Weights of a small transformer language model.
Size: 8 layers, 2 heads of 64, MLP 640 tanh GELU, vocabulary 1024, 2.64M parameters.
Each number is 50 + 12 x the weight over its row's rms, rounded and kept within 0 to 99. Layers, rows and columns count from 0. The size before them is the row's rms in percent of the matrix's.

# up: layer 3 MLP up, 640x160, rms 0.182, rows 314-323, columns 0-159
# down: layer 3 MLP down (transposed), 640x160, rms 0.172, rows 314-323, columns 0-159
up314 087:72 41 39 47 33 50 48 44 40 43 71 56 45 57 49 68 42 43 51 78 56 26 65 40 31 52 39 56 41 42 51 69 62 50 27 43 52 44 49 33 34 40 37 57 50 63 48 64 39 45 56 40 46 52 48 42 62 59 37 58 58 57 20 27 41 54 61 65 29 58 20 48 48 49 49 56 28 40 61 61 46 53 62 44 48 60 54 57 55 65 56 58 36 46 49 44 58 30 69 69 57 53 53 56 36 70 44 33 37 59 39 51 44 45 54 57 39 54 45 56 41 40 43 43 65 57 45 73 36 44 55 59 58 57 29 47 58 49 58 46 59 31 76 45 45 73 60 36 67 59 50 32 80 56 33 63 61 75 44 41
down314 090:46 48 46 39 68 65 43 41 45 49 58 49 53 36 67 42 56 44 69 44 66 46 56 48 35 62 71 61 59 67 35 27 72 44 45 81 46 45 32 44 41 35 57 37 42 62 30 50 54 61 53 32 45 52 53 49 34 63 65 57 62 67 68 44 51 67 56 54 57 65 53 60 58 45 39 19 31 36 60 48 57 41 40 32 49 63 58 60 62 54 53 54 63 40 32 67 41 47 41 26 44 56 41 48 50 55 68 47 41 30 65 54 48 46 38 60 51 57 78 56 56 37 83 45 52 59 69 69 68 39 37 52 75 47 42 59 43 60 47 55 48 38 48 43 57 56 58 52 50 64 59 73 50 55 45 53 35 54 22 56
up315 104:50 63 54 42 45 55 50 51 64 53 58 53 46 42 53 47 52 47 66 37 53 56 61 56 43 29 64 45 39 55 47 49 47 56 46 32 42 52 68 68 38 38 46 40 58 60 70 25 40 37 80 50 49 61 44 42 50 44 61 51 53 61 50 38 38 30 56 71 30 29 86 46 56 52 65 61 29 63 40 34 51 36 54 65 46 42 43 46 73 51 55 56 50 39 47 60 69 59 67 52 37 65 67 43 41 41 36 46 60 35 49 55 68 60 49 50 46 60 52 31 27 69 55 58 55 43 39 34 55 54 57 77 38 84 71 67 60 62 40 31 71 63 60 72 43 37 58 48 45 48 55 44 51 41 41 50 35 35 41 44
down315 099:36 48 56 51 73 72 66 38 48 42 20 37 49 71 33 56 47 68 46 59 54 62 46 50 36 53 69 35 54 47 45 35 49 38 58 55 56 47 65 57 52 37 62 35 46 37 18 55 50 32 46 55 79 52 55 49 45 63 70 35 57 38 53 48 42 45 21 36 62 40 63 30 56 32 32 50 50 64 42 49 56 78 57 42 46 53 27 34 60 40 75 40 52 61 40 61 48 60 67 49 42 51 39 60 37 47 43 54 74 58 70 34 47 50 31 47 47 50 49 60 57 52 59 53 58 46 52 67 45 53 46 41 46 63 65 43 56 33 45 76 49 44 46 46 40 75 21 59 47 65 38 54 40 57 43 38 58 56 49 49
up316 097:70 33 63 36 57 60 32 53 49 60 42 54 52 51 44 56 62 42 47 45 57 52 46 56 42 51 36 28 74 50 33 72 29 41 27 40 43 80 47 51 40 49 67 70 81 44 30 62 46 48 60 49 52 57 52 59 25 63 41 40 58 49 52 45 63 64 45 52 43 50 58 46 55 59 51 56 60 38 46 62 56 53 69 43 35 47 75 44 43 60 51 49 61 59 41 41 64 65 37 42 63 56 35 48 45 38 57 32 47 46 44 31 34 65 30 50 42 45 64 40 50 44 51 45 30 48 38 36 60 45 64 24 65 36 63 41 58 62 64 56 56 46 62 46 59 71 35 48 42 72 55 72 27 33 75 38 61 53 40 49
down316 104:14 58 57 31 50 72 44 62 47 57 35 62 34 39 48 54 58 62 37 54 46 52 52 34 48 39 33 43 62 60 48 57 48 63 52 63 49 50 75 64 36 46 48 52 39 51 42 48 52 67 39 60 42 49 43 66 69 37 46 43 42 37 55 49 67 35 74 57 44 45 46 32 38 50 33 37 39 71 31 43 58 50 50 32 34 31 26 36 42 52 43 35 62 42 42 65 54 51 66 65 59 34 54 16 67 31 38 52 60 38 40 61 43 55 63 72 45 64 28 59 40 64 51 50 51 56 48 29 28 59 57 80 67 47 46 62 65 32 62 35 48 49 48 44 53 46 60 52 52 31 61 47 49 59 40 49 43 50 44 53
up317 095:46 41 73 37 72 46 31 41 77 39 76 68 61 47 59 36 51 45 41 60 44 38 37 50 51 52 58 65 49 41 54 49 51 44 62 56 53 64 53 47 33 27 41 41 20 46 51 47 44 57 61 52 42 36 61 65 38 42 44 55 63 55 54 45 41 77 54 43 56 70 16 35 63 48 63 47 31 64 46 61 33 63 47 56 52 39 26 45 37 63 46 42 62 60 56 49 40 47 61 54 56 39 40 67 47 30 50 55 61 55 55 59 30 52 38 44 52 50 31 61 48 84 68 59 60 46 71 70 34 60 56 54 58 30 47 54 48 56 69 49 68 34 50 59 41 60 31 59 59 42 39 39 42 42 50 32 38 48 39 59
down317 087:49 57 33 61 65 50 55 54 57 58 42 36 34 61 54 71 28 42 63 57 38 51 51 57 65 35 37 51 42 63 61 46 58 65 59 47 60 46 43 62 67 53 50 40 69 46 43 53 66 38 45 47 41 59 70 60 50 37 43 53 52 65 56 39 73 60 55 66 49 61 43 22 58 25 40 53 54 69 55 60 35 66 53 52 63 40 71 41 57 53 54 44 24 39 30 29 50 41 71 66 47 43 53 53 62 25 41 34 47 54 47 49 39 48 56 66 60 52 54 53 64 38 38 49 42 44 45 49 74 48 51 44 53 38 47 94 50 37 54 43 46 47 47 28 65 56 44 54 35 39 52 48 58 48 35 47 42 14 53 21
up318 092:58 69 35 57 50 52 66 37 59 41 52 49 43 60 46 63 37 23 45 51 55 63 60 67 54 47 55 62 49 38 56 55 53 43 43 41 31 40 43 10 30 56 43 65 44 51 52 47 38 48 64 59 52 39 29 56 65 41 41 50 63 48 41 35 28 58 38 51 58 57 65 48 56 52 49 57 44 54 41 44 66 66 52 58 79 45 57 48 45 65 54 52 52 64 62 33 37 38 50 56 67 39 45 72 33 54 47 60 58 55 61 63 54 51 34 32 62 54 26 53 59 50 50 41 54 44 56 48 30 60 37 41 75 36 28 65 62 69 18 35 20 42 52 62 64 61 42 42 41 28 42 61 52 58 57 53 54 66 37 35
down318 088:40 44 35 53 73 32 30 45 39 45 36 30 29 32 37 45 52 53 36 36 68 49 71 55 31 60 48 67 40 32 51 50 45 30 48 56 56 46 29 70 47 50 35 50 64 55 29 54 42 54 78 57 60 60 52 48 47 48 39 33 40 35 44 67 65 66 67 49 47 38 73 38 60 70 52 43 70 70 37 58 55 58 53 46 47 29 56 49 49 53 45 80 43 48 34 46 49 37 43 41 77 24 55 39 50 30 45 44 47 55 73 52 49 47 65 39 51 43 47 38 57 55 50 62 36 60 56 54 40 44 40 28 42 38 54 40 69 33 54 61 56 43 41 61 41 50 48 43 59 72 53 53 37 57 47 47 48 65 60 28
up319 095:56 84 51 36 26 44 42 53 40 37 44 41 46 29 60 59 41 37 53 43 47 38 45 48 44 43 61 55 37 36 50 51 44 35 62 57 38 50 81 45 43 40 48 44 50 54 53 50 60 51 37 51 51 71 46 44 60 47 29 57 64 29 52 73 36 57 40 58 49 53 56 46 44 14 41 42 56 38 52 75 54 54 45 41 53 52 48 53 57 34 53 56 44 73 71 56 38 39 63 73 70 28 43 54 44 57 39 66 37 52 49 59 45 67 23 48 40 21 59 47 47 45 56 68 41 53 48 73 51 51 56 18 45 58 53 79 49 42 59 29 48 55 31 65 43 53 53 54 52 32 39 61 64 43 54 50 65 55 57 48
down319 099:53 71 44 53 41 42 44 32 55 50 52 68 60 40 39 41 78 51 30 55 73 65 44 43 38 58 34 54 51 56 33 35 70 61 66 35 61 35 47 62 52 51 67 64 59 72 49 56 61 57 57 35 32 65 50 54 55 38 38 54 53 32 61 56 45 58 56 54 47 39 41 60 45 43 40 41 57 29 27 43 52 57 38 53 46 65 33 65 39 72 38 40 60 47 58 52 57 54 53 51 50 38 57 39 31 41 46 58 46 63 48 55 49 65 46 48 58 65 43 40 49 77 72 71 76 64 38 53 63 28 58 54 51 73 56 56 48 73 48 50 69 36 53 58 19 59 43 46 71 48 42 49 36 56 50 53 28 76 47 56
up320 105:66 44 44 37 64 64 34 43 59 76 72 52 48 49 59 41 47 55 55 47 55 42 64 28 52 49 34 41 58 44 58 53 49 75 55 72 44 37 73 52 35 44 46 50 45 32 69 40 53 50 70 50 41 52 52 34 53 46 53 50 38 40 60 55 51 48 28 74 32 69 48 13 53 69 67 54 74 54 43 39 68 60 37 46 38 63 26 66 60 40 59 53 62 50 42 51 56 41 54 57 69 49 49 63 35 57 46 58 46 72 44 54 58 41 56 31 60 52 45 50 44 58 53 50 32 38 32 55 43 40 28 36 40 40 43 43 46 45 35 32 71 52 45 43 17 53 59 64 33 44 44 36 45 54 56 59 49 66 32 44
down320 100:47 60 37 48 50 62 45 26 53 60 66 47 39 36 71 34 32 64 46 38 56 32 36 46 80 57 52 49 65 47 55 48 62 32 26 43 33 45 59 53 49 45 51 44 46 65 39 58 50 54 64 42 49 40 47 49 55 36 52 65 31 51 50 39 68 32 55 55 43 42 56 64 34 59 42 32 61 59 62 52 60 79 48 63 55 54 46 64 34 42 32 55 51 51 49 29 43 38 66 58 49 52 52 49 57 50 42 52 54 59 32 47 75 49 32 58 38 62 67 62 55 49 59 44 67 66 62 61 56 73 37 63 46 53 77 34 39 39 60 35 71 37 49 28 57 28 51 53 36 23 40 37 28 26 56 59 44 46 45 51
up321 101:42 45 59 44 32 43 57 51 33 50 47 63 40 35 36 52 29 30 62 49 42 45 39 38 57 54 49 45 44 38 71 59 54 55 69 53 55 55 37 51 56 61 69 36 48 31 75 61 46 42 54 52 49 43 46 47 71 42 47 34 35 49 51 82 59 59 65 39 41 36 53 47 47 42 74 48 61 54 82 25 35 49 39 54 42 52 36 53 56 49 60 59 33 74 41 52 44 52 40 57 35 38 49 54 49 47 57 38 38 62 67 45 78 48 49 62 47 46 75 62 41 47 40 52 44 54 41 31 54 31 65 41 40 53 50 53 65 60 43 32 64 52 62 52 53 49 11 37 42 42 75 37 66 46 41 63 55 58 72 68
down321 102:62 61 39 44 58 34 49 44 72 32 32 69 54 49 51 65 43 18 51 56 40 37 58 46 59 62 52 47 49 62 29 35 23 44 41 25 41 82 69 56 50 62 54 70 49 23 38 26 43 58 48 51 52 43 46 45 46 53 59 42 66 54 43 63 52 51 54 51 54 43 54 50 65 57 46 70 62 39 30 50 53 64 57 48 54 66 58 45 50 64 38 63 43 43 36 33 52 64 58 47 46 44 69 51 67 41 76 44 57 64 62 67 49 61 33 35 34 52 54 51 48 56 29 58 44 45 44 38 65 64 70 57 48 67 58 29 67 76 66 46 42 51 33 57 30 49 58 71 65 55 53 44 57 48 38 49 50 41 60 56
up322 094:24 58 36 54 48 53 38 33 40 41 60 34 49 41 57 53 44 39 59 33 50 60 51 50 33 35 50 54 45 47 34 61 44 52 65 45 54 58 49 52 50 40 49 53 45 54 67 30 39 51 35 65 63 58 41 50 53 45 51 57 45 80 56 57 58 65 48 55 49 32 88 29 62 45 48 36 57 44 67 42 54 78 56 55 49 50 58 64 59 34 55 53 45 41 61 58 42 40 58 52 54 52 59 74 44 43 51 41 63 51 36 76 32 58 53 50 51 53 35 57 29 47 53 39 37 43 55 44 38 69 66 72 57 49 40 65 44 45 56 85 54 40 45 22 51 44 51 54 66 35 67 75 59 61 66 71 47 65 77 66
down322 094:57 43 48 36 59 58 40 52 66 29 51 26 26 71 60 54 49 12 63 35 49 51 39 48 49 40 45 46 39 55 40 32 70 50 45 58 54 47 49 44 47 80 56 50 47 42 53 33 66 65 52 61 48 52 40 31 49 61 64 43 40 57 55 54 42 49 56 50 54 40 40 50 41 36 42 42 50 51 67 21 51 57 64 46 46 77 54 44 66 68 48 30 38 33 58 58 55 63 45 44 50 39 61 64 59 40 35 61 64 35 39 74 64 65 53 63 50 64 49 24 34 48 47 35 32 63 84 45 49 42 56 51 45 33 43 49 30 60 37 50 52 57 55 51 43 48 44 48 65 29 60 41 34 57 49 69 73 57 56 57
up323 099:52 53 38 57 46 55 61 44 52 47 53 63 58 44 55 28 49 50 59 44 43 36 48 81 52 39 23 66 46 61 63 64 64 38 39 56 30 59 52 46 55 42 36 49 39 48 40 48 29 51 51 67 37 44 69 69 51 65 24 52 49 49 54 54 52 41 61 47 45 70 55 35 78 48 37 55 63 63 44 50 53 63 51 45 33 71 60 61 37 62 65 35 41 30 48 31 54 44 53 39 44 35 55 42 48 49 53 49 58 29 57 60 60 72 45 39 24 51 40 40 55 48 57 39 59 70 33 48 54 32 73 50 42 48 51 56 52 46 67 36 65 41 51 36 79 15 52 51 47 66 57 54 28 65 49 69 62 36 46 52
down323 104:45 51 64 50 38 32 19 37 29 56 55 34 17 52 52 45 56 44 67 55 57 52 32 60 56 41 38 43 74 58 53 56 51 65 44 34 51 40 51 44 61 62 54 40 46 37 55 39 52 60 47 70 78 47 35 50 39 56 46 55 64 37 62 65 27 64 44 52 45 42 28 28 39 42 42 45 42 45 48 47 48 31 50 47 40 44 41 66 69 63 38 53 54 58 48 47 44 57 36 59 47 77 45 49 32 65 40 40 61 55 51 50 51 73 62 49 45 65 70 66 41 56 37 60 32 46 64 40 44 56 49 51 63 55 37 42 46 84 52 40 38 51 46 55 51 55 65 46 64 42 65 74 78 72 68 52 54 39 56 51